Each number is 50 + 10 x the weight over its row's rms, rounded and kept within 0 to 99. Layers, rows and columns count from 0. The size before them is the row's rms in percent of the matrix's.

# layer 5 MLP up, 768x192, rms 0.0616, rows 0-36, columns 0-191
092:57 59 44 41 43 64 60 70 64 73 60 52 49 43 48 57 44 54 26 61 35 59 39 75 53 47 55 52 42 50 46 29 45 41 52 41 48 58 36 44 50 57 32 43 55 52 62 45 52 41 36 59 60 60 68 43 46 52 52 64 43 46 30 52 55 61 50 61 54 55 62 63 55 49 44 56 62 66 56 47 41 47 51 57 45 47 40 35 62 45 52 49 39 53 49 55 48 54 31 47 46 64 50 36 39 53 64 51 38 35 77 61 50 34 45 51 53 58 64 26 43 60 51 59 64 54 57 49 43 45 69 56 47 36 51 44 48 65 52 47 38 48 54 46 34 47 53 44 47 37 47 43 64 56 67 42 55 61 67 43 54 54 56 54 46 55 53 53 55 72 51 39 67 36 33 64 49 53 55 66 64 40 56 42 48 42 50 34 58 38 65 35
092:35 31 54 78 47 56 43 62 50 41 71 48 47 60 58 39 46 61 70 50 56 40 64 44 53 49 43 40 40 53 36 53 43 32 71 28 64 57 49 43 34 49 46 31 29 60 59 51 51 57 64 65 37 40 46 75 55 52 50 41 59 60 57 56 60 59 48 44 43 52 43 43 41 39 52 63 44 34 39 63 47 53 54 57 45 53 59 54 30 60 52 57 42 63 63 46 44 56 43 49 45 54 61 56 50 58 45 52 66 52 30 45 63 51 64 52 47 46 49 56 65 44 49 41 37 51 55 54 41 45 57 49 49 60 53 47 52 61 43 60 38 46 43 59 58 48 35 41 49 41 50 60 52 38 54 67 51 25 33 61 41 52 40 48 52 48 61 81 60 62 47 43 27 51 50 66 51 50 51 55 53 35 66 51 55 55 60 59 39 53 44 49
085:51 46 63 41 61 44 46 45 53 54 47 35 48 51 48 53 55 52 28 52 43 56 45 66 51 49 65 39 41 46 75 46 37 62 61 48 44 60 49 60 62 55 74 44 35 26 45 39 34 54 65 42 47 45 48 61 59 66 53 44 46 51 46 57 51 55 65 53 46 48 56 33 54 46 48 74 40 54 40 34 46 41 67 75 55 54 53 24 45 60 65 55 47 49 45 58 54 58 62 47 44 53 49 69 41 66 57 57 60 50 49 66 54 32 36 48 35 66 42 66 56 30 47 52 40 33 52 52 47 46 48 62 42 51 63 39 48 42 54 70 38 41 55 44 46 35 57 29 44 57 56 42 59 41 63 51 53 37 51 50 54 54 69 44 43 35 37 49 54 57 55 49 50 42 55 45 46 53 50 45 43 49 51 40 67 64 37 62 41 47 32 37
109:61 42 43 49 54 43 56 44 57 45 47 60 53 59 30 40 50 46 49 34 56 58 58 35 45 45 45 55 48 58 69 56 66 56 58 51 41 46 63 44 51 57 40 60 35 69 44 58 51 44 38 61 59 56 63 63 54 53 33 63 53 40 43 44 48 34 62 44 46 44 64 60 22 51 48 55 53 35 44 64 50 50 40 68 43 39 54 44 72 50 44 46 52 53 45 53 45 47 45 51 51 65 44 41 67 30 60 54 57 44 54 49 47 46 48 45 33 64 38 68 44 48 57 57 56 42 54 73 49 35 53 42 40 40 54 56 51 46 40 67 48 38 64 40 48 53 50 31 44 53 67 61 48 44 45 36 47 48 39 40 53 60 51 62 28 54 49 73 50 39 48 79 22 50 58 56 58 43 65 52 48 37 60 57 36 52 50 43 49 46 41 75
102:72 47 48 50 56 45 40 39 49 61 55 46 71 44 52 57 52 29 34 56 53 61 47 57 56 41 48 66 70 54 43 43 43 45 55 43 44 33 45 56 59 57 42 53 34 31 34 43 65 57 59 57 28 38 57 58 45 47 37 39 48 57 45 68 53 64 52 43 65 66 41 53 69 33 47 62 47 48 37 38 54 49 37 47 55 65 47 61 51 55 63 52 50 55 63 49 55 57 57 53 43 38 62 39 32 44 62 55 46 52 47 64 59 64 64 60 51 59 65 58 36 51 41 37 68 46 44 49 66 61 53 62 49 50 54 66 52 26 62 37 41 43 55 52 36 56 49 55 43 34 34 54 38 46 46 61 54 43 22 50 49 65 46 31 57 39 64 52 54 50 45 62 34 54 52 64 59 65 41 49 48 44 52 65 45 58 48 48 62 56 48 51
094:49 65 47 55 72 54 52 56 67 59 66 48 53 48 56 42 53 63 46 47 55 42 57 40 50 57 46 58 63 43 48 53 43 48 45 60 51 59 36 47 54 33 55 38 48 43 57 51 43 60 44 40 41 62 50 61 50 55 69 59 46 48 36 41 40 37 43 72 46 55 49 68 59 41 40 56 47 30 76 56 61 58 53 60 67 61 49 61 47 59 55 42 54 54 47 65 47 62 70 38 60 53 44 63 41 33 54 59 58 53 57 51 48 46 40 50 54 57 35 52 40 61 68 53 41 42 35 57 44 39 58 58 61 50 49 52 54 38 48 64 37 42 51 42 45 27 47 57 46 52 48 46 38 43 38 44 32 48 54 55 55 75 54 60 79 57 45 72 64 48 75 53 31 49 59 43 44 45 60 55 55 59 67 58 61 30 47 62 61 53 59 39
088:45 43 44 40 53 60 51 54 60 43 58 49 36 59 65 31 63 61 54 46 46 56 31 46 73 60 42 39 38 43 65 56 57 53 47 38 53 60 47 58 59 40 45 62 60 53 54 58 43 53 36 55 62 36 45 51 43 55 70 40 48 40 18 48 47 53 42 50 36 49 47 49 41 53 36 51 44 50 50 34 41 19 38 42 41 47 56 64 33 48 59 40 51 39 48 64 46 57 50 30 36 40 46 51 45 55 58 50 54 61 49 57 60 49 45 34 60 51 47 46 74 53 32 43 48 53 46 64 57 35 28 34 67 46 42 70 53 42 43 63 49 40 44 51 50 53 46 46 48 52 48 40 65 39 43 55 65 40 63 59 61 30 47 59 50 62 41 52 58 35 34 34 39 54 55 31 41 56 49 48 48 54 57 57 47 41 37 67 55 56 54 46
092:39 53 60 47 64 68 56 50 44 46 38 49 44 57 56 34 53 52 55 55 37 45 51 41 55 56 50 46 48 43 50 47 61 59 60 64 65 70 21 46 54 42 47 50 63 56 39 48 43 65 60 45 39 54 48 60 59 40 56 56 43 51 71 66 33 50 45 50 48 57 56 42 59 61 40 51 53 39 33 54 70 43 52 33 57 37 60 44 46 58 60 50 51 27 59 59 52 51 77 48 41 42 51 55 33 63 54 54 49 42 44 46 53 27 46 54 51 43 43 66 47 50 57 33 46 42 45 42 71 52 64 62 64 54 55 51 58 43 58 48 53 42 41 65 57 60 62 46 38 45 36 40 65 46 76 66 43 36 51 59 34 40 55 56 43 63 59 32 73 51 41 45 69 48 53 64 55 48 27 53 48 45 46 42 51 46 52 64 53 60 54 45
094:49 58 52 53 40 40 50 42 79 43 48 47 43 55 48 35 41 48 61 53 56 61 43 54 42 58 44 54 65 40 39 47 43 56 59 42 62 50 45 55 43 44 62 63 38 58 45 51 49 46 44 54 44 41 60 50 53 61 59 25 56 37 72 45 43 50 36 49 72 40 60 36 41 37 48 50 45 51 41 49 44 46 49 44 37 57 48 40 69 41 47 40 50 50 70 49 41 49 55 28 49 53 53 51 42 48 48 54 62 44 51 68 56 63 57 37 36 31 49 34 42 47 39 36 42 53 52 56 37 48 57 66 58 48 49 37 51 47 56 33 28 47 34 67 44 49 56 37 60 57 61 49 39 52 57 42 39 56 56 58 49 60 61 42 34 63 45 52 41 47 70 64 69 75 41 57 44 19 47 47 51 64 70 51 58 48 35 41 59 56 50 60
107:60 33 57 52 41 55 56 51 55 59 77 53 41 57 47 35 58 57 36 47 35 58 59 49 62 58 44 55 69 45 64 46 60 40 66 55 59 44 60 53 61 31 39 44 46 50 39 51 55 43 44 59 44 66 56 70 57 54 57 54 66 51 60 33 54 43 43 50 48 54 41 45 49 42 47 51 61 41 48 37 50 41 57 43 33 55 56 70 51 47 25 31 35 54 50 67 50 50 45 52 56 70 46 56 45 54 54 47 61 60 44 44 54 44 34 45 38 50 59 43 74 30 39 35 44 38 58 54 72 43 55 54 36 45 34 37 49 67 68 42 54 49 57 60 55 48 63 41 59 58 51 49 39 49 54 62 59 31 74 58 48 40 48 52 60 41 59 55 46 41 53 63 39 53 46 63 50 45 65 51 49 67 51 68 56 44 53 37 45 46 44 70
088:38 57 32 36 35 39 57 38 52 66 42 60 47 48 73 60 42 52 55 45 44 51 58 17 36 63 56 60 50 70 33 62 51 41 49 48 65 49 51 45 29 59 47 49 47 61 61 33 51 57 57 61 42 61 49 45 58 51 54 69 49 61 46 60 60 41 58 53 60 38 47 65 50 32 51 48 51 40 49 57 46 45 42 40 56 46 47 36 64 48 40 53 58 70 66 45 52 63 61 43 47 21 56 43 57 35 49 66 54 44 44 42 57 36 39 45 32 51 49 53 27 43 69 53 42 55 47 71 48 40 60 50 58 65 36 47 52 49 65 59 56 51 54 47 40 44 54 34 43 46 46 57 75 70 57 41 61 43 46 36 45 50 52 46 45 49 62 52 46 58 55 50 57 51 50 67 51 61 43 52 38 48 58 57 41 54 57 52 57 37 66 46
086:52 51 46 47 57 44 46 52 31 54 41 49 60 58 52 56 45 47 43 35 53 44 53 31 53 61 59 35 63 52 62 49 64 43 64 50 54 68 52 42 25 39 60 55 43 52 58 57 39 59 52 52 51 58 53 46 25 63 59 61 38 47 51 35 34 40 43 40 45 49 47 50 38 54 50 44 67 47 29 44 47 39 40 56 56 36 49 71 44 55 32 56 43 62 46 48 61 49 65 68 70 37 46 60 57 51 45 47 35 64 46 46 49 34 47 62 32 33 48 52 29 34 57 51 48 45 52 66 43 54 44 46 49 44 50 51 43 47 62 47 49 51 46 47 60 54 56 52 60 47 70 62 41 62 50 65 47 43 31 41 52 69 48 59 53 47 52 64 57 39 50 55 48 47 60 84 35 37 46 37 40 41 43 76 55 44 51 59 53 60 59 39
092:49 38 46 33 69 65 59 28 47 56 43 52 52 45 51 43 46 54 45 50 51 57 60 49 31 44 68 51 67 55 60 50 44 37 33 53 50 50 48 41 55 42 63 42 39 35 40 55 53 43 63 55 43 36 47 44 68 55 58 39 36 46 54 47 53 65 52 67 48 58 50 49 50 68 53 43 71 61 81 40 41 47 50 54 73 57 46 36 54 56 63 46 45 49 65 51 44 67 52 68 31 51 49 37 45 58 44 36 32 42 58 30 55 66 51 49 43 55 36 40 41 46 53 46 52 50 47 43 46 49 40 58 65 53 57 51 51 35 63 38 56 45 50 60 56 65 45 55 57 42 51 54 59 45 69 60 47 51 33 57 46 31 50 35 64 54 48 64 56 59 45 59 31 47 56 60 62 45 36 52 51 51 74 59 47 48 44 56 63 50 40 72
091:66 57 49 50 60 39 50 46 39 61 49 36 47 48 66 57 60 48 47 55 59 47 56 70 50 52 50 43 49 69 43 40 64 54 38 52 39 50 47 47 55 39 29 49 70 56 36 47 37 52 57 59 38 51 56 40 56 45 64 47 29 56 23 46 80 50 48 40 54 57 43 50 37 51 48 63 42 43 58 47 72 59 41 59 59 57 45 59 34 44 63 29 31 51 55 51 46 51 51 43 47 63 46 37 45 48 39 70 55 51 41 57 51 48 60 47 51 50 47 64 46 34 40 49 59 42 39 53 45 42 45 59 57 61 56 47 57 28 50 58 60 38 65 60 51 40 40 65 56 33 49 61 65 49 35 50 33 43 59 74 65 50 60 41 46 48 59 39 56 46 55 45 50 42 69 33 54 53 45 52 63 58 37 35 29 54 48 57 49 62 52 55
086:38 59 46 66 46 41 30 60 46 63 44 75 51 49 45 41 63 54 55 70 22 51 61 44 51 50 58 47 50 56 44 46 53 43 55 56 40 56 46 51 45 35 61 28 42 62 44 40 43 56 59 32 54 58 41 58 57 59 60 37 54 34 52 54 64 54 63 48 58 38 55 43 43 47 50 45 41 51 55 53 54 62 40 54 28 54 60 57 60 51 71 36 51 52 62 48 55 60 63 65 50 42 48 35 34 54 60 48 51 56 43 32 37 60 53 60 42 66 54 42 38 42 56 38 41 30 59 59 33 53 40 52 35 40 28 58 48 51 33 45 38 36 51 44 61 71 64 51 57 48 38 50 55 46 39 37 28 44 79 46 40 65 48 49 52 47 57 66 45 53 44 49 49 47 49 50 43 49 53 33 43 47 39 55 65 41 54 47 61 50 40 48
096:48 35 36 57 32 49 50 49 56 54 67 44 36 56 47 33 51 49 67 51 41 31 64 41 45 52 60 42 36 68 56 49 50 40 44 39 64 60 39 42 56 50 41 71 63 45 38 49 49 52 50 41 46 64 49 39 47 49 62 48 42 45 55 51 49 45 50 48 70 70 54 51 38 55 38 61 45 38 63 37 54 43 50 57 53 46 51 54 47 55 61 72 54 57 52 37 47 62 55 52 38 54 40 56 60 66 47 55 54 43 38 43 57 49 51 51 54 31 51 48 64 39 56 36 45 57 50 58 44 64 51 48 35 58 49 51 59 64 50 16 39 61 42 64 47 45 33 62 39 62 54 49 42 38 46 51 51 55 67 56 45 50 54 35 69 45 31 70 55 29 52 81 40 55 57 56 60 42 50 50 42 48 45 65 68 47 41 31 45 57 34 44
114:52 38 36 63 54 51 39 47 40 51 46 43 74 52 28 52 51 63 39 46 52 53 46 53 61 65 57 40 42 54 35 55 58 35 50 50 44 47 41 48 29 57 61 52 41 42 52 50 47 42 53 41 42 46 58 46 38 49 35 53 43 53 50 56 37 58 60 55 53 53 32 50 49 35 53 43 47 66 16 70 51 46 41 46 48 43 54 34 52 57 42 32 31 58 66 35 62 58 43 67 48 37 50 60 35 44 59 50 34 66 42 48 60 40 51 57 34 57 66 62 46 48 53 58 44 45 50 49 52 48 55 61 74 47 45 54 47 36 53 44 54 58 33 54 60 45 55 54 44 42 42 69 41 65 38 76 48 37 40 48 53 83 41 37 58 60 54 43 52 56 53 45 33 43 52 53 39 41 45 42 34 61 53 47 36 47 46 55 49 48 59 55
107:57 58 55 34 40 47 46 52 59 52 41 42 30 47 45 57 51 60 53 56 38 40 50 52 41 45 49 61 19 50 52 60 58 52 56 58 34 37 68 45 53 71 49 45 26 60 29 38 54 48 42 51 44 41 50 56 41 51 44 35 64 47 85 66 48 53 61 51 49 58 48 44 50 49 58 58 51 61 42 43 67 54 54 57 46 53 52 43 45 34 55 49 58 46 49 51 47 40 45 73 70 54 75 31 59 46 33 53 28 43 46 68 48 65 48 31 63 54 46 48 45 54 49 52 55 61 53 40 54 43 47 43 41 55 49 40 52 48 49 40 42 58 53 54 55 49 80 55 52 45 50 41 39 55 63 53 62 75 52 30 65 47 54 49 47 64 53 46 47 27 41 62 56 51 44 43 63 56 50 51 52 64 53 38 53 44 48 52 45 41 39 39
085:72 50 72 45 32 45 61 56 52 50 60 38 34 67 54 29 52 65 54 44 42 50 46 51 46 57 42 47 82 48 30 47 58 58 45 42 44 41 65 57 46 52 59 69 46 51 59 50 51 48 37 43 36 39 37 46 65 29 48 59 46 62 40 58 54 30 49 48 45 51 48 60 54 45 34 42 25 39 50 47 29 41 43 52 32 52 49 44 36 47 65 53 44 43 26 54 48 47 35 42 41 57 50 46 49 57 54 43 58 52 41 50 51 42 43 33 47 56 48 52 43 60 40 56 52 51 53 61 55 49 48 59 59 33 72 55 44 52 45 42 46 60 40 60 58 36 60 48 59 46 65 60 60 42 33 51 65 52 57 44 53 55 58 39 45 55 46 44 46 40 47 29 34 56 51 44 41 60 72 40 44 39 41 46 46 61 49 28 56 64 54 38
072:48 57 46 27 54 48 46 66 59 61 45 52 35 37 56 45 50 40 70 57 50 40 65 52 51 34 44 40 60 55 57 54 57 47 48 59 51 52 53 60 50 49 35 54 42 44 55 54 62 65 51 48 46 38 42 50 59 60 44 61 44 41 53 39 58 31 47 59 41 64 59 56 34 47 58 40 45 30 56 39 47 48 48 42 60 58 40 65 59 39 62 54 53 53 50 47 41 67 40 48 47 50 50 63 33 44 50 54 33 29 52 43 38 38 53 56 43 53 55 25 49 53 58 57 50 38 50 45 63 48 49 30 62 31 26 58 48 67 60 48 46 42 53 49 38 52 44 39 34 53 55 39 78 44 56 38 45 48 41 49 51 43 29 47 47 67 60 54 47 58 57 58 33 33 46 40 49 61 48 58 30 47 69 54 30 47 30 46 55 40 67 65
079:50 34 54 53 46 56 80 56 60 43 46 58 43 26 21 56 46 57 69 45 39 45 60 40 47 77 46 39 48 43 48 51 52 62 70 34 45 49 55 61 42 30 55 42 46 25 75 46 40 47 44 50 49 45 43 27 51 45 48 43 49 58 42 59 51 49 55 63 47 38 61 51 61 61 50 34 56 52 48 46 48 58 64 36 52 31 54 62 54 55 47 61 54 57 55 55 51 55 36 43 35 40 35 41 62 63 55 55 46 55 50 56 63 48 43 39 57 63 57 48 40 45 41 42 49 59 43 47 66 44 34 40 44 43 51 67 51 59 35 65 36 45 40 52 64 51 49 39 54 67 56 39 37 39 46 52 57 57 46 37 55 34 19 29 54 56 52 56 45 44 48 45 43 47 56 49 30 54 52 41 55 54 50 44 49 41 44 56 51 50 45 50
120:40 59 33 59 47 50 61 41 48 57 29 44 41 45 29 57 68 51 47 52 71 52 52 56 55 48 48 54 53 43 35 52 41 42 36 45 44 48 33 52 46 47 56 49 44 68 75 55 43 66 27 48 62 49 40 67 51 54 51 65 52 57 51 49 53 50 52 46 38 46 43 62 51 56 51 39 57 63 58 49 63 30 51 47 60 47 53 68 41 47 53 58 43 56 54 53 60 58 46 40 45 49 39 47 42 64 32 55 58 50 61 48 55 42 41 61 73 38 45 49 49 55 42 63 52 34 37 37 52 51 58 56 49 51 43 51 49 50 55 84 69 56 53 45 58 38 52 30 46 39 53 48 45 40 44 44 52 45 59 47 62 33 45 51 63 51 68 29 51 52 47 45 41 52 48 55 32 88 52 41 29 67 44 44 53 38 41 56 47 60 54 43
096:44 60 53 45 39 59 47 51 43 42 52 57 51 43 42 45 52 54 32 51 77 49 63 58 57 69 45 63 53 49 48 51 39 47 59 57 47 48 59 57 46 47 57 44 40 69 45 46 54 52 50 32 48 66 51 64 49 42 34 63 40 48 45 70 57 58 50 44 33 74 50 60 50 56 55 40 36 37 51 44 58 50 56 31 58 54 53 33 58 56 58 60 50 45 47 57 41 57 51 65 40 42 39 58 51 64 39 49 56 56 48 46 42 51 46 71 75 46 37 51 59 64 49 43 42 56 54 50 71 45 20 51 59 32 31 53 49 65 66 63 55 42 64 62 51 37 51 56 69 61 77 57 61 65 30 49 43 65 56 40 57 40 44 46 68 58 52 65 47 51 41 52 46 56 41 38 57 44 57 44 63 41 50 56 47 53 52 47 51 53 66 67
093:61 48 50 47 34 64 44 24 39 62 47 52 41 58 53 52 60 66 48 56 38 43 57 58 66 64 36 47 36 45 50 41 50 60 61 52 31 64 60 59 71 59 60 47 61 37 61 51 68 51 35 39 66 40 61 41 58 40 34 47 36 36 56 45 48 60 54 44 41 38 49 52 60 68 44 61 55 44 53 52 52 60 45 46 39 60 61 45 30 61 57 51 56 59 53 57 46 47 50 26 41 42 43 69 51 42 41 35 51 42 51 61 55 54 71 40 50 39 60 37 49 34 29 49 61 52 43 54 50 43 51 60 49 19 70 39 43 50 37 48 36 42 54 59 48 40 40 56 53 52 42 44 50 32 33 49 51 60 59 47 64 49 66 47 59 60 41 42 52 61 59 40 42 51 51 32 42 47 48 52 53 48 63 48 72 52 46 41 40 57 41 46
090:51 75 59 39 48 43 52 41 48 40 41 59 55 46 41 62 50 47 62 52 57 65 62 48 43 39 58 51 56 63 52 58 47 56 46 52 54 49 45 42 56 55 61 39 28 60 81 49 42 66 61 51 47 51 56 55 39 46 52 60 42 57 55 62 49 53 62 44 39 63 57 54 50 22 54 48 49 33 67 51 43 51 43 57 55 48 51 40 31 45 53 47 44 47 60 49 68 57 56 56 40 43 63 56 59 36 48 60 52 47 49 57 44 39 35 48 73 77 51 43 35 74 45 61 39 63 45 38 47 50 56 48 70 46 36 42 53 41 43 51 56 51 50 36 50 42 65 69 55 44 50 48 57 56 44 39 37 49 43 46 37 19 36 70 71 60 55 59 50 46 46 42 46 25 60 60 50 52 44 51 49 43 47 56 66 40 32 57 49 59 43 48
086:31 42 58 63 52 48 45 57 36 62 35 60 62 28 49 45 58 47 47 51 62 41 54 43 49 56 50 47 63 46 56 56 45 59 56 62 44 56 51 61 50 45 58 38 49 76 65 57 43 36 38 60 67 55 41 52 73 44 65 45 45 54 41 59 48 50 59 67 65 61 45 51 51 49 45 54 65 46 42 42 45 61 66 43 64 67 58 65 35 41 61 38 57 27 36 37 60 42 31 56 51 46 53 47 37 52 47 59 56 71 50 42 49 45 32 45 63 59 37 46 56 51 47 42 38 39 34 58 46 52 19 55 44 61 39 55 50 33 34 52 55 62 50 59 62 50 58 37 47 56 44 53 52 62 53 55 56 51 33 59 38 17 40 56 61 58 52 40 50 34 58 49 58 51 53 51 39 60 51 53 44 55 53 46 37 57 50 49 44 47 30 49
109:44 54 47 39 47 56 30 62 51 38 37 48 47 37 52 76 51 52 65 48 45 41 42 39 52 41 49 56 33 42 63 34 54 49 53 52 50 58 66 38 69 63 46 61 63 64 40 55 46 50 40 71 64 43 38 35 56 71 78 58 54 45 50 48 50 43 56 36 57 58 41 45 62 68 42 57 54 55 63 44 30 67 38 64 60 49 50 44 51 74 44 62 48 50 58 38 54 44 55 57 52 34 42 48 68 51 50 60 47 52 66 51 44 56 54 52 45 46 28 49 38 41 64 40 55 43 48 48 28 57 44 44 58 59 54 57 41 30 34 78 45 53 51 38 44 45 55 30 49 52 58 51 57 49 60 47 58 55 51 40 59 39 54 56 42 63 47 65 48 50 58 43 61 55 49 28 51 51 42 47 39 62 44 47 58 47 40 57 44 35 43 47
116:57 39 51 41 46 49 62 52 56 33 61 45 49 41 49 39 57 49 56 66 65 56 49 41 65 42 55 50 51 46 39 44 55 58 35 44 38 58 66 67 61 48 49 67 41 60 45 54 50 57 51 56 55 68 47 56 46 56 33 50 52 52 36 63 42 48 49 60 51 57 30 55 43 44 46 36 66 48 49 50 64 49 61 29 51 46 45 70 53 44 12 44 44 42 33 53 45 64 60 52 35 59 47 46 53 59 51 53 41 52 43 60 72 62 39 58 60 53 68 47 60 59 56 37 70 55 56 65 52 56 48 64 39 65 49 50 43 57 64 54 57 43 45 53 51 70 46 53 40 51 25 53 35 49 44 59 39 54 57 62 70 57 49 55 48 36 33 45 46 57 29 36 38 38 54 64 48 59 58 49 62 30 51 37 57 42 52 59 39 54 52 62
113:43 29 37 53 42 58 52 50 56 57 42 55 49 23 55 55 49 45 30 53 39 44 55 46 53 58 40 60 41 50 43 39 60 45 66 57 55 40 50 57 44 69 40 45 54 54 50 45 43 40 48 67 74 45 49 66 48 45 43 39 52 54 39 57 61 56 46 49 37 67 50 24 57 39 52 50 61 54 37 54 58 70 44 61 41 48 45 45 33 48 37 59 55 70 36 43 36 61 39 57 35 72 43 23 57 46 38 41 50 46 40 59 61 50 50 49 67 36 60 59 53 46 58 52 45 40 51 42 59 53 59 55 43 55 40 57 52 63 64 55 30 48 42 35 51 50 43 43 46 64 60 60 49 30 68 59 62 60 36 59 56 50 33 48 51 36 50 51 43 42 41 33 53 49 54 58 54 24 60 53 56 41 56 65 45 43 49 33 43 42 45 48
082:45 52 53 58 45 58 62 45 67 45 56 53 69 34 50 48 55 32 22 42 59 53 55 54 67 42 50 47 46 59 39 33 45 65 46 35 61 55 44 54 55 46 58 68 48 44 51 60 61 32 64 49 28 52 48 62 49 63 41 51 63 36 53 47 61 71 33 42 56 45 57 68 38 44 46 47 50 48 51 63 37 44 67 56 52 71 61 49 46 65 45 50 50 39 47 52 32 44 59 51 58 52 57 28 58 51 42 57 57 36 58 57 49 63 52 62 29 48 47 48 43 32 42 39 53 52 64 49 44 53 45 48 47 46 58 37 53 66 53 28 48 47 54 50 55 50 42 45 55 68 41 33 34 42 47 56 51 59 63 30 36 65 36 46 24 32 55 45 43 35 38 45 45 44 55 49 45 40 48 51 47 45 60 63 39 49 44 46 54 60 50 61
103:58 43 40 42 60 45 40 64 36 42 52 57 38 55 40 47 54 67 29 51 40 52 65 56 63 24 51 62 51 77 52 51 47 47 41 55 46 39 50 42 49 64 56 29 54 58 32 53 64 50 34 44 32 58 45 46 56 35 62 50 58 54 59 46 35 41 43 49 56 55 39 38 34 62 49 53 55 53 57 33 63 64 52 48 38 50 46 69 41 64 39 49 40 56 35 62 30 62 42 49 43 66 47 53 31 48 47 66 62 54 36 38 58 36 61 59 57 46 62 30 67 74 53 34 52 39 68 46 52 41 46 40 36 40 40 41 43 48 61 52 55 49 57 46 48 62 48 60 55 59 46 59 58 52 36 46 54 62 67 64 50 57 60 59 57 50 57 55 50 54 35 30 46 61 48 47 48 44 51 48 58 58 52 41 57 60 41 62 53 53 57 51
108:35 57 48 55 52 53 51 60 49 57 58 49 39 51 66 47 57 32 48 48 53 46 56 37 41 63 48 51 46 45 49 51 34 54 50 47 42 49 52 56 23 38 63 59 66 59 65 52 36 62 59 61 68 45 31 54 40 51 50 54 49 46 60 34 22 44 46 33 55 61 37 50 48 47 46 55 38 31 42 43 53 33 47 54 59 51 46 39 63 46 42 47 59 71 56 40 56 60 64 39 52 38 36 44 58 57 53 52 62 59 49 60 41 29 36 51 60 61 37 48 38 48 51 49 51 60 46 48 39 43 38 51 57 53 41 61 48 40 49 41 35 58 49 33 47 55 70 46 44 51 58 40 41 67 52 60 65 31 23 51 65 42 63 65 57 54 44 62 52 47 63 67 41 63 51 58 29 21 42 58 39 41 50 57 47 55 45 53 46 47 41 51
092:48 48 31 37 48 33 43 35 48 44 62 66 35 52 48 66 55 34 46 51 23 53 55 63 34 48 48 32 67 58 60 43 53 49 74 52 41 40 48 47 38 38 45 51 68 36 43 54 42 40 42 31 51 62 39 50 57 50 64 54 60 51 38 56 52 56 51 43 41 56 51 54 49 55 47 46 38 32 45 49 42 35 60 35 33 51 58 50 50 69 44 48 60 66 46 56 50 51 44 51 45 66 24 50 57 51 45 51 45 37 47 43 57 38 38 32 43 48 49 38 49 45 49 43 44 46 48 34 47 48 51 38 43 47 59 44 49 57 58 24 57 47 50 37 59 46 35 44 44 76 49 53 49 51 59 60 50 26 53 55 44 43 42 47 50 26 58 44 45 63 48 79 43 51 46 41 53 55 49 55 35 41 47 55 61 69 39 38 49 49 46 67
103:54 43 38 51 47 47 53 61 57 57 47 59 62 67 46 34 52 46 50 58 69 53 66 32 34 42 61 63 60 46 61 74 44 53 42 56 54 40 45 49 43 47 38 58 52 73 41 55 53 59 33 37 46 47 45 44 43 30 43 51 66 61 50 76 62 45 54 38 63 64 35 60 40 34 57 41 42 46 60 55 65 60 64 45 44 52 50 47 40 65 39 56 47 53 67 56 34 49 55 48 53 44 50 47 50 51 32 53 57 57 42 43 64 55 43 50 56 50 44 60 43 44 67 50 34 52 46 40 45 62 47 48 50 53 51 40 36 67 53 53 60 45 60 39 59 63 54 50 28 47 46 30 42 63 27 43 34 57 56 54 47 51 41 51 28 50 38 72 61 48 47 66 40 49 42 45 50 40 53 54 39 47 61 35 35 54 69 39 61 54 58 58
109:66 56 57 48 67 60 46 50 31 41 47 57 57 62 55 45 52 50 40 30 62 32 59 57 54 62 48 50 52 33 50 47 65 59 76 37 54 59 51 33 57 35 25 60 46 65 49 42 50 41 51 24 61 37 59 36 46 69 64 48 40 54 49 46 60 47 47 49 60 39 46 52 42 54 61 64 34 63 43 39 52 53 62 51 55 52 48 60 38 50 50 42 46 46 54 44 48 59 41 52 45 42 45 73 39 57 65 57 53 51 46 58 54 47 51 39 48 49 56 65 63 38 35 49 56 31 42 57 29 51 40 73 46 43 42 66 55 49 42 38 51 55 55 43 63 46 41 45 54 63 42 54 59 42 49 43 65 44 59 58 49 44 50 66 52 59 49 34 60 34 58 48 47 59 51 66 35 67 59 52 63 67 63 34 41 42 55 42 57 62 50 61
097:65 47 45 54 57 75 56 49 56 48 51 43 45 43 42 42 55 41 37 35 65 44 57 57 36 46 44 34 67 49 49 56 49 48 59 43 37 47 46 47 64 45 54 49 64 59 50 47 54 50 56 48 29 29 53 44 60 41 53 34 49 47 79 28 66 35 61 32 49 45 41 27 55 59 53 44 60 41 38 57 59 42 47 39 50 47 45 65 60 36 58 62 46 52 70 43 37 46 46 59 52 53 39 51 34 39 50 48 31 60 57 62 50 54 53 47 53 63 54 42 51 43 44 37 58 56 45 61 73 43 41 51 67 62 43 60 54 52 43 54 38 49 43 39 56 66 69 65 35 51 70 41 62 42 49 53 48 71 36 66 55 49 51 39 60 54 52 49 41 36 56 60 35 55 51 58 39 51 58 38 55 68 44 61 35 36 44 48 50 57 42 52
111:41 68 64 61 64 54 66 46 56 57 52 60 37 43 48 66 48 44 43 50 67 49 68 57 39 37 55 50 49 48 46 38 39 44 63 52 76 37 59 73 43 51 51 37 34 46 70 52 44 71 56 58 55 45 50 47 29 59 63 52 30 46 49 43 56 59 40 40 58 58 53 51 50 60 54 56 34 60 55 64 49 38 43 42 44 50 46 33 40 72 57 46 54 45 41 46 36 35 59 42 47 38 55 47 55 46 55 39 55 43 58 66 50 41 31 45 37 48 38 46 54 60 41 59 56 56 52 56 43 60 47 46 55 71 34 47 48 45 37 37 38 52 39 35 63 46 55 53 63 45 40 46 46 56 60 47 47 50 40 40 47 27 48 68 35 62 61 52 48 45 66 60 52 58 53 60 72 64 43 54 44 53 45 56 47 38 46 67 62 44 50 31